python train.py --n_layer=9 --head_dim=64 --norm="layernorm" --extras=["some layers without positions", "value residuals", "a smear gate", "capped logits"] --init_std_qkv=0.0585 --init_std_up=0.0585
Each number is 128 + 24 x the weight over its row's rms, rounded and kept within 0 to 255. Layers, rows and columns count from 0. Numbers have three digits each. The size before them is the row's rms in percent of the matrix's.

# layer 2 attention output (transposed), 128x128, rms 0.0597, rows 91-127, columns 0-127
110:116076131114148090138079118114142081139142160144118170130133089133081114119105123149095100163133099106122111140140132138167129119131117136131107134162130160158093155123154132142138163136130131144144128140127154109117130145125164111119112087142145068111115148137138104112177147080141137069145132119140118088118108127137185171120107090112160151123141125129132145111185132140091174118127
115:185182120108151154088129102125133146128127156094095152135148168131117147122106127155122102163139165168137128153109122141154141140117118146126138105121160129116086157115153166083115161131144142120072145105135143136131107150126102101131141135126109142177132122096127084092113123120141168129095149131085123130074107115116069129088121060101147127138125123149150130153101148130137122149138
117:110114118124121113160145142135071177126145110151115142177155125156152145128173119086130163127122100122141143101167115126085111148117094126169114156125126089120149199124113158129154122116126124132114148158110106121129118130124109138142126156128144140096144132126172132110094144126121104121166103140085100127079085136141102123083110143133101149148077183126134160130133124093114168098110
113:136146143154123135174114160086132103125143121136119125137130111128128112144136099104124121191100117115152157106128103149160121142102184148092123091123126114111129125116116173108116160117128123110119097133116083103130096125176139124142126110125132159151192099128157102106144158119064109134121157161145135118141133122131147128126084117094190163151115120100149115142091100170084116155141
113:122102084140149139108144150110169117132137124150136142175129125136111123146121121143100118127112084136135152119070093104115133123164154143143097157138122134151142143077093134150097133146112174117142146090097131123158120116124108121160164124161074134154140131079118094129171146130152101094118092125120158111152087147124172103154160130124092127110117160158099137195122115128104147103134
119:137152167130142148102061126138155124133139149141104089096133096158122129163155130127118092122152106169077195091087114111106096143143111104115118121089075151123160083121128181134138156120165152106149154126085133119115128106140115148113135125135110100112138107112107170149126118120160141113115136135113134111108200136110154160130136108164105150135128143128142138124131146140093138140122
116:083120101115132122116104157145116124157176113098103133139127134177118153117136124094143134104115148085130133130108141121203102137093112127113135123159122125151116112135131156130094129121162131087095188151117094131130081101140122165115141154116161163112104132180056163149149144141139136142133099135137133114131116136137099077189142118148128110147120168109120155119113102120127119118119
119:125157103111142131155140092133111094132129138130154101127121183120186121151125107125141098112115115061123123172125151115137136149163085110110136145108152062143147088170114143154080124112130142119144116090104130124140097158130124185142109150125086099127122153147105144128114112125177171152127125125151111173148132131098139159116101151159153119129112129099105107095153114146101145133113
106:113071146109119113161123098131157121072098134128122125134133077155133114117137133153140153133119117145093102178109127116149140130119118110134191148089114124151128129167140147161158108140155113083126145167131115134149163077139178114156133118115099089115164115128139125125142108151115110116121117145092137134090114171133106104091100152127172105146167112156110097143141110138163099123168
113:128131147130151097187138156115143088159112140139166137105102159152118120124145117133116100162140143140123120136090140140140101128125141150118149124134104173160153109145134132113094085130130105143098099148124152151106146102135190161121087116172109146172138150123141148095157114105056131113132140130085110140106126122121123118108139187117076126116147085114113169125093107111105103125153
119:104135102132146096141103151121077110100126087125120135136161092121123130171165112150123139100125140082156147185092144151176145123132167071137141156130137155129172145130120147164123132162145168115157143125134114104156112123173113130154123126155111079149127132151123100150113097130080127153111151130094091128138132141114079129129148111076134097152141098133102100122130141124102142096124
108:120116095137128136159127118141160138111062105109134120127123142100154129126125153147144137129158092129166103124162159101105102092148171135131152138124123127148135114121157117091114135094140125146139135154148121113121143123097161147131149069124125110109120186106098129129133132128136202104085176143152158072134131110138099112122097118174145091131101154093082152156161109107132146115132
108:091143090107124132112098114109162148132137134097094184159123183125148173166139104093103132101150136086135142145145120080131153153112136144112172112097137172123126163148110145127090139135174112127098108155138109135088162151090114125129113163103115127127105169101115063120125153110135135136121108161125123116149142143143136117124141105119080153111109136134130146114096157170138152131095
107:104123102126130146165142177149134130127128109113105102112147142096135131101099125088117111171105124149096132128125138085096112105152128161137099147110150176133124120167148167157134121102130115146114106104100145078182118124112154134121124144118169128137144177102116140104116141116140130111145149085129115139083144175120121103134122102112126167126122101144090187126081109154147129152192
112:099098129129118119135074124129154109104137115100108173087131103160126113149126104173184129113130147134130149153117119078109101141134160086092093110116150146104156110097121122109137143119147148128093160123137128127131123115096092166138178137129148133143118127103146126140128130161156150141167126117127083124151113136132180115138135134112107139075158078186128156133135135176162107101106
120:139139128110077112137141157115116117101150135138111169138163127100130107126065112160133133146156151103122099163100106137111089102157106098137125140129127109142117154118135109065137136134116157132155141128142109130105131162133166123122126140176163114048091178114152131105142115133109177146120119147148105093117153158102076142135121163150137120126162102143151171121136144113093119123118
109:116199076088118121135146109175132152133117105173090105127137112141151130136116163117086122130113090130115113109126137158139170121162138129110123131142153154111149118115093119113125144139103152132113136162144112121098101128146152129158151141119072132135125109125096182130117138115111118150128139136141139101081103128108164169182146089057132114154148112093125143113115132180136144112117
114:143112159116112139151151112152090114129111103119135154098099121144128104098138091169170161186146128120108175152109133121131114089166159141144127153095138097165109161133137124093150156158135115133124122121134142085121123100120149137106080192155100138122162115073112100138160118133155124090090133119143157107142128120136147149111136144098112093094090167091125123134130164138118118142114
121:128126128109148177119119089115092114128161099109142143141140199096130059083099091103120153094143124155146151138115167128122133144137124114100128117118113137133122114126137122082137137101118119130175160135115131095136108112132124143114107152129142107095136119125153118182144138144126096142139100100107157145159118095118146140186130187105170115119144114108139176154137163120090147097141
115:134156097105100064134126110178138145103131148144092150095173131130110093091137124100156156123126114138166174082158127126137148131141150152123132092139090159128119119127123158114138110084138123087142131110124155097100135124126123136136161145138129087157117154082147097107140124083110125142165107099166127119078148140119157126167136120174166124118157140127116123139139138137120168082109
115:111077161168163142105103146150137063136127160123115086132054180115082095127105152085098159114118125144106148105136131151117115143142128098122105171154100102125120171151166129134121103137176138149134127150144112125087126164117123097139128147141149101145137128126164153107145134139117141153183177131111147120134119157106117112122111120123110127142100128109143134156123109136111090110112
113:166143130127098165131150145145088166077152104147133108120145132126151140142108120109109126113106109126135119156141122106166100131119142097142100094149153160137100128085123132091069089174149151123148119104173149140124121127145140121131134098129147105091181114140135144138210097134174100141145152109135084111106163113128124116127124135141099114111161122137094121128125145139141129143066
113:178183181091149098127110123119118160127136099142127135145100112149154130112112138092176153138095157135115184164091128123129081157157118162132110136133122141115164117148143059080084117122158145121109130138126096118137148137136139126133117135124146075113097096134122110120154108095141121141076147163117116134151113104119139133110168141096125143148117106162146104127145101107114151147132
110:161128151143072137110113117131120084125122145140119124086132115133130106174118171085131110141140122149194110137127128086111145107090104170115147183101167165089122161128151097160145109116140136106166114170131102147140103111100140147109072161116128123132095122140126128116133078119153133110142138132189131159089124120131094109151125136127120165139148117118117134092132138155134146101132
109:137112138111140123146152150123101126155143146115139173070128119103112103096169156119109117090126111129160112128153092159168123094126178133124136114118111119145124094117096133124107107144078145068117108101145145122118130163106140135129130158115136134164127101141141091140109140175157161112165152119111092102116103127142098159142159128097172139165179135129091138128169139154115120113079
109:113123144072151161096128100132101134177112115138100176098087140175136132163139134130088166154131130148144106142160093077117133145104132142126162124107139149136138134132144126141158145146083125178089133160083167138121076120145090091101127141136148139135112142086155124108121113142170142130144106116118116112153151116082132129139127133124122125128112123104111107157107118192086139121132
109:097119117125156119113116079116131160119145122115135142106117124113089133124152181117136155132101120153115106138141137121115101150144101140142126150170122131141135193120121142090142174125137140094169065157184099138119116113139114117189182131141127125139142120097094103131167116106150151089111112092108126148129116137133132139085122154110120144133136142135174093120146091128136115061145
119:140141147145112139095111120150096075136103131124079125112132095115141164134147100137171102093083106132130117125114109102094135112120111131168162133143114130122108141132105177059160192099143169136114106127109112111129118131129163159176115099154151133176143134094123130107152103127121146172122151130151117133166125112118133113160129168136107111156120099148113107108130167163097129152124
111:128134133119152101131085130127130176142091140132140142169171157094121119141119093123154145128116110079074125108148130114133098112129110130151112107158151086118081115121136124096144125113142159124147097111119132144176141091131110127171092120116130105139125174113132116113130128157158124135102159132107155142104177122162138128139095168095106125201151121121139098174134090159091144134121
104:143115095180144157147133119122102154139143101154133103150084116124152135168107157162116100150082144102113075150123114121095121130128115141086150161135115105155094076116115153071153099128141124131154119146148143149123133114094154077123110148156122128163105131117145114153137136130098129109127130129135116162146108103153140176125137071095139116139167168104131173139141112140099163128100
120:130126078136131139086142167156158121186180122124116136114131130160118101102109071114182159169139115141167116140148136088090137102150136132109124118111132117130172150139151121145130136137119115077130153110122103117131113126131159105120111141117166166149159129146102114131146147151124107111132095123135091088106151095124108156090111134160108142160147102126137072152113164132104094135089
117:189120040115136114153141106106150143151132182132122176133139114084149101178107115120123139157106157140142117102132119107119100110105117106136139137122108123171122142128102114080123118140132158128136141133152082107165103112161150132141145102138112105137120118094147156153088137152139113115153154140106108132083122149125136157141118155123193142140083127119129081101150142132139094126126
112:148091145096138097138166126107138143142155134132159108154161122147188129144143180099151120107103175122158141098143104112154134135093082111137143125161125147115086132118198139122126129135127134152110133112115149109127154148117132145104121128122085141138144118137168152130085094173130136092079125084113126159134137118124127133133130116082091126105170112106109119143159083134088091124139
118:109159132169160102128118109124147124116189107112098152138119118141155143110106158091122101171139127108088124147112142138112151079145158118141118124080173087167115110125142096116157140146117133104160125129112113171108132103114128146165132204116102170134090107142134068137113137102137102116103181136137111151130118123110163137127131138140160126106108115115137145127115171114106118134091
119:141056086129128143148179130146114108113128130137151152160149168126141132150127117135163112147120131133078131120108103096096142157118177131111124162088108129130134142119144104163107089089135158134085129123145122161183101136130118134089148170115088155125084134106123151105151142096126112108099134123106112158150135110128158132127117116146136094156080153106171147087147136131111118147158
112:119132142154125131124124137130143153109118132102103148120107133118139125136166110118169129142119101114096114148186138123104165112053108107085068122139143157138153097163119112121165184124126129096084129115160138174160109113120123128108151087114115150102160127091165116126133094158114119121119098149164128144166131138143136124138145138134128119134108195125137163128100090080117109150136
107:141111115138099103124163150128103168106146124105169148115122141136099122126138110145142110131107114142138115085131149132120114088135137111093151065127120127122116128185159199152110162133161123163132113116125176151099126136131142107075156140094094120134135139139116170111083114102126110156119142134090109142121124132079108112129110124109148141145126130113138161159157087165178163086137
# layer 2 attention value, 128x128, rms 0.0756, rows 92-127, columns 0-127
105:086120124120127153141179109134151155112126136156115121187101126124165082154137134116135126111116139122100116130111100167162141139132095119072115156115178118119138144129084107094122143134122128065122110129117163152104090134157138149140072153119096119076137143117117114102145149110097170119114138098116136165144140133141130095154126160141150119118132165162102143141139072164113115108114
112:088135148140134140150122117151129148115093127150105121146165114121139112089101110100136102125141141152075084146189167124117101101114106161187074123109124144114110122101102091098141150116134162136112140129149125138108171106136141110158162127148129077162097076162092122151154108144153107143140168089108159139119168131151133129120130130131173112121136137131155143121084144119111136141134
101:132128139116118122123139126167109096144123114110101158146141152147129127137160184139107155159103125124121108143116154112163052130144140138085148150134153124116137165070144114096124122067146096134073170102141136140102129096137120149127146119133117111130118137105118162108139135128171127142128163141098114112186130125159101103094123137145116136148134118162130105182157137173124073133125
114:100124135107167078153129141107082150091085096127113135155125119149141131117126089141173143103154135105116140115143103121170151091166110101079118138183146133104139139142167112144112154128116130146073126143163111140116138136111131131084120089128115085150110120091146130118090126160092142090106142111121155124160116149127106098145111093109143134171150141138172116111166147140156142127103
102:124103115141088141108125160154144156141147110117151101124108133154098103138140105081110146107109130105146096190129110174143113120139153140147138109167137150124087115060130098134157155095110146177090120124131153131136124099145101136086094122152132145161154105070133126147110117115126133129091115145115134113122113145113156101098162160141151112108164130115129158119112168159134172168145
113:133127120082079138160137107129107129161141134134163110139088142141157109100178068156103152139160090157130125147152126157108139100114117136176152137107120097132122098106130108151075124153135130176152134131130151124120110103112105104161166162127161120103120161112103167112121150123111095104091114142086121099137110091106096146141159138109116129165135087130112126126085133089124137112142
101:107118116133103144119090153106100140120128124164152120108145145145152149153142150166116097129084114141142132109137115126127123091120142129141112153148128149159127107104125120142120086161127159106149094134092140125157090140095122088150109138148117169118153144118111150095152089142154102144095151155157143105144123100113127133065179125106136181122180124149085119082123190115098103127098
104:144126089107136157149109137186113110161091119098144186124119152130078108117120131131153119085132124107133124097115096171122107122124128111107106140130094138117149108106111081113155124111095173114179128131127101124148103128145112158104124140151131153101113119148127139154108125148124103118134112147118176154092164119110125157200149137126111095143098172116147154107134144092081149137092
096:081143122091157091093110162146156106099093082117137130120078118169126160123131127174156149112088131147147117122130125114148145132153143152110149140093170121124146115151102179120091139164132108135099153116128091132136072120146095124150154133178096119138128135154107145101123089114152124120126072144121125107106152153120152115123118122157093105155146114109158177141129171134125151128130
110:109116128136159126081135139109126173153123138129128140129139168140144111119093144126100168141086089141098159095142122100165126095114112131161105127127100112094121109114129111070113080132130128128094112126098095124137158120108127141142145090172153164132113140092206146121090120151111117116153153139122126105130140135179082131173151118119124138152116187152124164151141121113154127128105
108:145126159166111131090149154094122140111152108114145121123114151087122153151176146133126122133138175136141110094087132096132131107082151120144158150127145142117163141127170115148116105095166148129136107129110134112152107160129094146116147113139154115151092083118093062107105142142113097096129081117173145133134138139110098152087171140108129143123107131168121105087171141106098141099133
101:113113109158139085098151111123129148134111143190117143170130172103140129134113190134090108079149116140120144121110168174146089115093117155129141169126118130129101075106126143154172147105104141118140132175143143128123113119161120113156109117122122145158126101121120166082135157096098133082112141114130157107134095099161116137136149127121143133136168157078162117137106120120121131097149
111:088112117174148128153107118113124139121145111113080129160084152171128173099083140125164103117119123131131107148173134159086143142117139146107140150085138102088127160102125114130124098086132108093124125129154142143120107150153153155124117143119083110108136148127128092125125129159172130135131132154173136184179093121133139100106124153095158103111112082114138131140123128108158139170161
108:122101083126131122143170125123130149156140140172119086153137114128072147122101131134139134098167108128170107081131145138113114161125151161092154153162123081123105136127128105134160137105128124167124099104099107156114134109103106126152100158116145097122126073089160166116086134144122166093147146119156101105084122139136113114126144167119101131119119109097142159136148116117166159078131
114:094175119112085128145157113150139134100095132111141128166065131106147124162115118113133126153124142134147155125132086090166093155106167136128118094107136148120171097140128115149164126140179112147133101142120115123153136098140131097133100118112141124125124116173135117165138117120109133146173115092164102162115131116173097093127176119106094145168096153146093155142080143097129122123127
101:122124155146151127149131092081121141167113107112122102147092076160130112133166163118140097113119115109101169099130102142104157124102118151179113122154082094133149093076155162134110122126172119161146115138130116130155104170150098162156122117120141151125118134129187114136173102132131148124095192152131143096129098124155147093142120103135147127155131148123117115121156105113124130094119
099:151165129096134084146152154110130134101128117096123104155136117150142133102096169089126128129141110137136144105173145083130120124096110162099122160130133151113154142138115091196121112094111134115119146124115103142136125130146103108131117137145109155146105127159125118126147151091099127143136144157154116146106121155130129126175149121128114073113106116131067081081187153110097166175150
108:131136150134113122163147156099131154088143142106105136113163082113121112118161143136131118169128102116125159080107120135156121092169115085137122136146063108123169102160123121113131120103143115185151154113152131121155085107106142102108100132179165113103143118095120167104143118129150094100167162079148110157104148125116100119106128113134155130110113082094136116139117161132128130141153
113:111158087132110125134176135076146135135165139097139095129137083139072105083149156142080121104170159130121091099136145159098095150135100113149116151137139127114131108159123150159116127099145110195121166140122138136090128152144123120099101135128106150135129115115131115105105157141161098141141161140128161114164118154124084086123109143159119141102114108124118098098110112164148110126096
116:132137108111115169148129135150114133110110103140156151137185159165128168139129102153102108102097150129134125126122083159138169079151151112151138155095103134157107126127103147142158151109159083107139144091119121157107135098105149110155091109119139134143143122121114137156135157165136134081100132063163169096120161148119128149089110137148104190124135106125122151158139110139113119151147
110:157128128113177144131122139129084147123122127119132136143078089121132149140103162108126085130144142091113130116170110119149147107118135140136152114125113177086112107122120179127173127120171131123069132146081135088136141153156108147131150115108155105090130160143121141168109172135091154134130100089102124184127121114121160120176144110147073158105130130157112140135126147122137129131170
107:154126127106155122118114117103136123123132105179143114151144137113111085113113118154064145144106108114122123125118106120153169123160102132147104089141160131095116139124071079107156145153157119125114156117132134150147101114154133119138144154155102115136152068112146168122168106130125102136146123139146100115106135096179134111171115130134108117123128128139128116100182177124095073089174
107:158144121131114152107115094111174179169139126158090167103104100137135141101073122141137125116134107114140141139077135090157137149128123112133146151096141146096158097115117155143178132119088141138148145100139138079090083116120134104133156139118132152133153119142144124081131131164135129150102133184117150094145115127075091150143124087129152126089118128100139163145140127138121157095144
108:100152123090147109107107143121137138117168106144137111146143104148117144104097128134140148119146141117102110128116151117141115120131115140136137170096118121110065175144158195082114150129120122113136142152097143120128127136135134131159111138139110162085129174119159136157125083114115138139157165112150126155122158159176122110099098106143095094113121149150088091078085125136094147068129
112:165100126118119092127147145144115108111130104158116107166149136101157106129125114089125111155125139123073140114107135152168167090165138167115167145163109133106115116131131148167105136106094094075141116152137142128139139122095090124130123154125110116118111107139127153086083106122153117170165153107156151091113104178122142103155110158096143126086096140127134117161164115091149135099144
105:142154131133119180174088129160119151136102137146174149144152148128119140138140144138109075116130146140117133085115163091146146114148107082143102145122145156094163113149112101115150147138136123137102106150134138129126141117163104086098132111083128098118091120120123148122097123143102105075141155155167109145082113127150128110148099158199130129113118162133144139130174119153149165098141
113:151110093144073089143137122156121169145162114106168135149120130142140158195121147119133113159134107128106129125128142155163130172126133107138073127156135151122146160140146089151137094153108123130110134106123115107098101123181080130134159136093114136101101117140194126136090119115144088081145137132102152145106124156122143145083131124141105159113148114114148117117158150121112130135180
105:134088135115093147135114164136081154109094103160108108144122119126134127151094132148114140149094086150140126127135126120148133126157142121139105100178114158127134147163123094140147116092148144126121120142086130129160080200172111140102145086123120111166101159137093128148087092100129128147132120142106116140138122134164096157119078087145117130126119172125104141102158075130115126101152
107:148133115113112122152139117123096173144094087117141158169128147182149168130131143159136149168138138122118150086109131133084108120114120124095114093141174162154107166087150163135153092139111133103130117142100156113147114147101154107060124119101132127101104148128128160107164130158138096113136098131130148126129162085182162096127120121113090108107144130168129123142130129130151166128116
113:139171149112173112160130126136146146130145121150139118142159108079148135169134088073120159110155120134108128126152101132136102126160148119147137133083141121146124117104155132083115097153140152125122126110130125146143092057090110144172106098100133145138136147150160130130072142113163155146129103147130156123118098131150105092147126123102105123115094113107130074123130128154136153188085
106:140134116115148134137133128171074129144154160137152143148134117109116176133139152114149107139122102085130152111129053143149076121104139093122144135144143149160119120106093118079150112120130153128170123156112145162132144151106144112131141118125133153126098134150130081117126085152123159102144123112114159106130157142150079047147114120154137115180110095106105131099116111131127126107168
104:120131152119126108109127107146130153152167110142097116123138137146122129064137115141149101154153143098112097126162110118119169125137163110158156109147165117116135088132107110111149080160074114064164138128080178146126110132137130126115076172144149105180109165110145144156143148129174115129109117136102099130124117175107108143113074092131124115128136117122101145146118128128140119112142
115:119142132111091139126125110144165119124118117137104119155160096150113130131110155129133165137116132140156108128114129157118127137122093161111099102153098160144097174088101131173144112130182128118143110117121112151090107078083111091145153140139122154141075159114121152127106128141088147129106114133144156161174081103147106116152171132135108112154132176107118085107162119172091156130117
113:109107136150117098153068148136147129134128136166095098133122134144137164123118094133138139140141155136135164118109087156151108141111078182124150130128148112117156102142093138130142119102112131121172116122160134170141132167080145084186121109148106076145166124153095144118108119152085135119111153114126084091165146115100105127132149114151116123135127096113139121107130137128071148170116
104:124103158132145113163163090119145102132116146138097089112176090130088125123142127097097128144130146095137146159135141142117106164134123158095133134114143143109161176129158114123137134140091119065123112123106163119103153160132117156168139135104168093158109104121111127122114128066135101130099131109105144114135126100085160137125138171135130162120143161166162115101101116137168143119181
102:092120139135131182108113124108093129127149163080096124126163179127115140153141118144138150107120142132138085125157090144162106145102137135122089122108121103163115104154119167117108124119155149117145128158100167140156100113121156187120099124159117092077097143150116142119169160140154150133114131146143131081169141127139156110109128068145133100113091136123142148096106127112111140140085
# layer 2 MLP up, 512x128, rms 0.107, rows 0-17, columns 0-127
110:152126108099144146100119136151167135098058097117137128110131108124133126109189154146147094102131132148127129137172151163139146119114147167107116132151103106151105148168128111107137135114149114127148105121109099091141157168167115142150114115150113127165153121109134090093132139115139135118092114124161158083158114141142077121157102104131121126181099176120164112158107140115156117164102
103:176120113099131126099059111103119121131115108126093098115123122126105146137124110058144142125141118126124168152115104129136137131126141131159136167126135141087087139106117140147180153129109112122138079164124130147140147101121086117140109109102129166114105125145123104111123138125135101158165139112155188112099138102137166127178123162127138121074142135161129166147126154135117196144137
092:125160139101134095131093126162143126097149166118168137109110094140128125110148138105169161132180101119144190110143102142146150180118134104113137159146147111081169130162125155115168120161170113104125120131115134151172177149137107136118104083128127073126129101118121118125150092129100179105120133132124106097107105165123113115147159098100114137138152121129130102125163124159135156133116
098:116134140126164121117168153109130078128120114100103114131123147146095123155091101095135119072159111127159150146139108119156070139111124114162102117129148100133153152090106144112121159156123152127152140117133111147169115112134104120105154126103146159129127095151081127166121090140090117210113171103100173127114132128118134142129138135131110146153088126137119112140102116169129141184147
100:150116147152153154161087158137100142146164144115151091074116128173156135152132134091109117146134162133091100105105141155143155134147132133130137170133133099158113142132101131162125122126099150178136123106118118176141116142156107140126145085143103087118144120085110138174150129155130117131153156117105155124094135158072111108086135150144131104138124127103082098121154085135123112139180
108:131093133105164115167123109162158145092111114105158128194130113122125097192133079110140129089120112105104129107154145135110127060124127161129114071143114145102152130114140113091137146123179131134098158151130141140159142137152149081155090112152126098096141142091106127128146151107128153126089138134158109136139147160154096122088134151131097163147107132135132130111148135101126125135150
098:153169126050129140130100129067108122133063119119123104163129127133120148084163079153127156124169126107112082096114115141153129146110149129118141125132154131136109100111122150097124123131131149114131177143158114147122111119149095152148136142116172113085125091105132178101143113144146135151104123138129137134143130100090104150120124145129134111113159107151170117126112109142175129102072
104:130167107147154068143126112097143085139124154134119128094124126176168153137115142123142102122135112135150120103129123179092159143134173147142066141104100131089143117147093131125142121144139133127101118095154153172126135106099130110105064148124101158156150108127139158102135148103102158117145129129158119154125077118105158095100118164076148128130094125134131147137106165102114137132141
108:138142121090091128119111096105134181087129129128146136140146148118138132115149102151111118105103149122114159180083143140134146145131113161136097140107098149113125119180124083108194117121147120121159103108155177149122163166105154121175118151121142168096088128136093101103151121081145104129102145108098121183105115149143117149147123107122122109093126124165148153145129105129127108141102
093:154147166147106142143107132133101150131113125120119124125167109162153117149094146096135132122125060175166125149093111161108141144102120159177127103120124145112168118103126126139132141152126125154091104107145104148144123139110097141126103158109158160165144148127125162098147094113065106118118115161138115102121161086129124105119131145123112114167133171134112151153081119187130077131141
097:158102118131101143130144100160135121121101147145143125116160132084129136092168122139149135093147109079096091117088147139141108155181081131128132180117173068134123119122099114149110115104153159146147143135133113152125152150105159127120121121178138134123136142107146152147132101194095121170133149188116102098124137101143081132134113121103127130092137111110159113117104116129124100133124
103:153134124164115112096119125149143124130116131111153146177119132144132106107110121171133070137108099120133121085115102149125142108094136124136147123157091096149160137149133128136133120195130102129130126139115101105117140147143111134135151132070103142076104083151096140110149088134092123095076126191132169138074122143137176164146138093110098121145134146128155153100140106125140126126117
097:143137133131158089143120131140157162110151158078119121132114127125112099109075123129129143091146114115113111152170112101120155124113158109132134098137164153152145137151080091099172082149140077144107135152130150150158109133116148129139120132126100143097114157148096079152092132157116098126160103160116140097187131129137099160133109131115119156140126111126163081142116180150149097128149
100:141120157155167104095106111136128126124147132135174147146132155184118115131167107115156153135109120139128112115152136171134132114140126138096120162189124132156175087149100125126129133154124105127130106164126130149150153108143089107120153121137128092136145150137137135139090141159159158151099084164077159113124123102053118147150119157148087110127113123167117115156110125174142107095135
101:104127090150146148142141145121080103132152165144091113121114092114163132146119106143129138146121130091130175129117124163156093154142186108104156123123107127098148104121076085134070133147135163088116092145125143125123144132129107102171136124150162139111087123138131120144146144112099137102088153133170123091164105106130105145119119112068127158155141145130107117103103133094168138157131
094:087165135106121151123079127118137118144117108107153126125080091138121123085096112141152123135100120094119128176094113139113109156109121150137143156144116141098160130076129119104145088145136098142132083134138157136101180099111121160157179114112115140138130112133126157136119122200148160154135157156155085094147149100131159152095107145091160112107115136150135146105152114124125157137147
102:100139124147168148144119095142151105187130173090143137140126146138133153078102082154149153144119108133142135152133121118141124103099164149091126138142137117148131101080138147135167150164153149167097124099143103159135132155101150142093165133132132129131146145122106128086151102146139135130071133179115118148126101113118121134080106121098130089106120142113076142106147147145119119186109
111:120147134137088137136103152149131098102141135091149125160121086113123160100120148107120102115145138167120151087119120110153161129104135097101115121134135135177114133147115129152123123141198129151132088130135157181137117106098148162144132139132123180087144109162157109123144112180101146143135175078108126088164138152096123149108111122134121108144105071168145139135100123134104098141145
# layer 2 MLP down (transposed), 512x128, rms 0.0424, rows 0-17, columns 0-127
110:155139137133149113182143127096076141101112158100093127146143125129105150118099110128148136102151150158142142176132127148076135149195122125135154133132123153080150127141138134138132131137117069098164104127112120118149134140123114121097085113147156141125103106150150165141133149167084098119127127109116132104109100109097154102123180132126124091102125106105110175084149108172136123153136
103:149133137140091115146137187132133131169113058122153139121145178127139102138119184136093131123129168116111115096106138143132192135142097120107117104133096119122134145096114106147110136126116089103138109170102152160114135129142143132107143130115080081165161130079127109136165141102144149129090127140146109141157133159128127092116123108111120115131156176100148098115129150164119115090157
092:135095167146135138170157129148109153140147115106161154142102112138141146107122104132071140105117117148127133139168162096124159106145112097153108116139117113138111105125163132154116086097132158114109140175085121127081103160159152048146118135123109123144117115114124167125154142111120146108157108105146157139115148165143128110147117173146090117146120085094094118089138144106153141146090
100:128130127157115117101083111146152155107116129102138103149126106104127106165123098150106159131105128093124168136142155134148168145146134144139127141124155168105119138092122147175133149155122110073111123124067122090114136138148137177124101120152154134088119120146143130129178104144141132145125139133108112053137149168116111180130135144139109105137100130120128090102074113130100135189124
103:099155152089156144107157127142144140128103116106128168192144099143160139144170078111104108123118131105172129124109086126100109151156121122087154107098118152134151124156154087154122081085139126155143129126124156118109101141107117124155157121130122171122047125157128119124143111128142112136163142095115147088098145164146111130140108122091103144144153155133128160158119138116119132092122
110:149173113112143148154150136078143185133153096112141099131116095151117147177136166146113121134151114144149148105136194141088094134119137104116132136177128160088147122127111142119117144140173115126078146115118109148133117130130104153098136157083128111132096128127106095143147130123111112151127176087130121110161097093134100147098146150109157131122108128143155111114085082161124100108113
099:128140157203099157126161107171118115097139145102123154084155116117112118114123143076143108142093128104116094136164130144137134124142105134144162132157095126080097147123087102145128097126135107141119104101081156119135117142178093110132150116161092137159116141135137111141138112128120076149107139084118117141145126100155140156137161136189132171130113123139123113162167126149102119144113
093:139151127149095156155113110121119101132136087145173126127165117126160131134110157120120120115101060086145135123122116119132104100135151132170100081105126122115124122180145093110146160156103170159153142105154124136159126127105145120131113131137138112117138102100183095110140162142155133091115071101152148129113144118115144106154145143150163141141138108095097122131143165137134084147062
112:112110125086160129103128097132096098097120118122169153135142125094112131129144119135109129160127145145162118132126142145119141139085144159145149152104158154112114079150136106162114134122135107144110164143100129145131149114092177101165126116128157152125106154135156103120081102136100160141150170070080115102083110114140124100145095129170128148153110175119147139121128181080097138135146
095:144130122114115113165118141100143082116160095103129138120140112096083101128088080118128096185155140110142138099179095114147154145146184131151120139143131090100123125160143137114163101089115159116129123111128132129119179096138147135092109164142159096094096119104143125122120159165136143109137139118181142145136142123096163111157144119163142117101136136103177094101112123151133127115149
098:137116150158092129135157144184116093132161128112184110138130159098165103168174101106112136132106143102136092161147145124108135117103107097130137141171117161143125102121142127096101122115117084151122135128127117153127132134143108118106113088114163157136139119149161113097110179106142110138128103066105149151086161138155122121139147090147107137153096094097130124146117091106148159173130
097:143094079129118088154135174124155066186136075152107163110143144122125145142153124087126087150143142111152137127148122167130117117086092111149121117125118132123134141138149101152126142137098094115112174138103128137112090142129109145090087139130133073130092144102152146147146106137117142155106107098168118128157154122136151113130148102156155141124134151141083084165156133149124117149138
103:083132114124148161099140142086080138150134130099087124136094145151132118099099149151130133123105113152138120157165143133118127152089108142117149124125188102159159127128128152148110197100120121144206121149161077143119140113139147113151133111163122124118161129144133161108102120082125119169110121112097124135125128075097122106104100162100119114134160137127116147157148091128133125136104
100:114097125126080168109119133133161152130132148124126144114123140113191110122123125098139173134138135150141118151063132142138117113152122130170162152071141173126116106129120154116138099107104133106152116124122128079130153152137135107096121132155099142118117196115112134086148112136155151134117114067152088116107104178112129134138090094118125123112106139125193155143100154140126152132128
102:081173197136146100144080098084139161176160149095099119127144131118125159145145129117134141117166124135107106148103156120115147105125122152119102143119109134161134125134140150123129139141102129113129150114116125147136067107127148169130132181186114120114119134126087162094168122132170156097100120109120130117125131143115105116148105120160116077106125105102149170115154124121127087093130
095:144087132126112126164104168135150073156117133211135159131121128116149109143132160164127156112074134139116120113140122127141140085144126137099133120146154170144102115117103123128132162111151156094060143122085147135121161112102145126089131161146145094121133101112145156094096151107118149124119157116164130130136149148107124132126155097111102147114177074099101151122116121118115140116145
103:087167122103096147110177143172146099113154086156063138101064145118096120150171121071108107121113156135141108127136185155151164118124130105159118143087132094129129108143148126177128161132105129126148174134141125147137164145141141125141128126133112142131132086137119098124118100122145136142150130130086152132122107130128149137126146129101073141129128111125103120122112101092154171113139
111:165149156146152092150148132115173105139122152131127107163049134102130121121102154109170153126176101137112179128100124144094163175138146111132139127158144119125131096111113158142110097118105115143158115117155137094111094148145074066148092125128112147135150120176134159113133093130108097149128148110132096122100120142143147130137117113125160105096145150096103127128142122107098151106140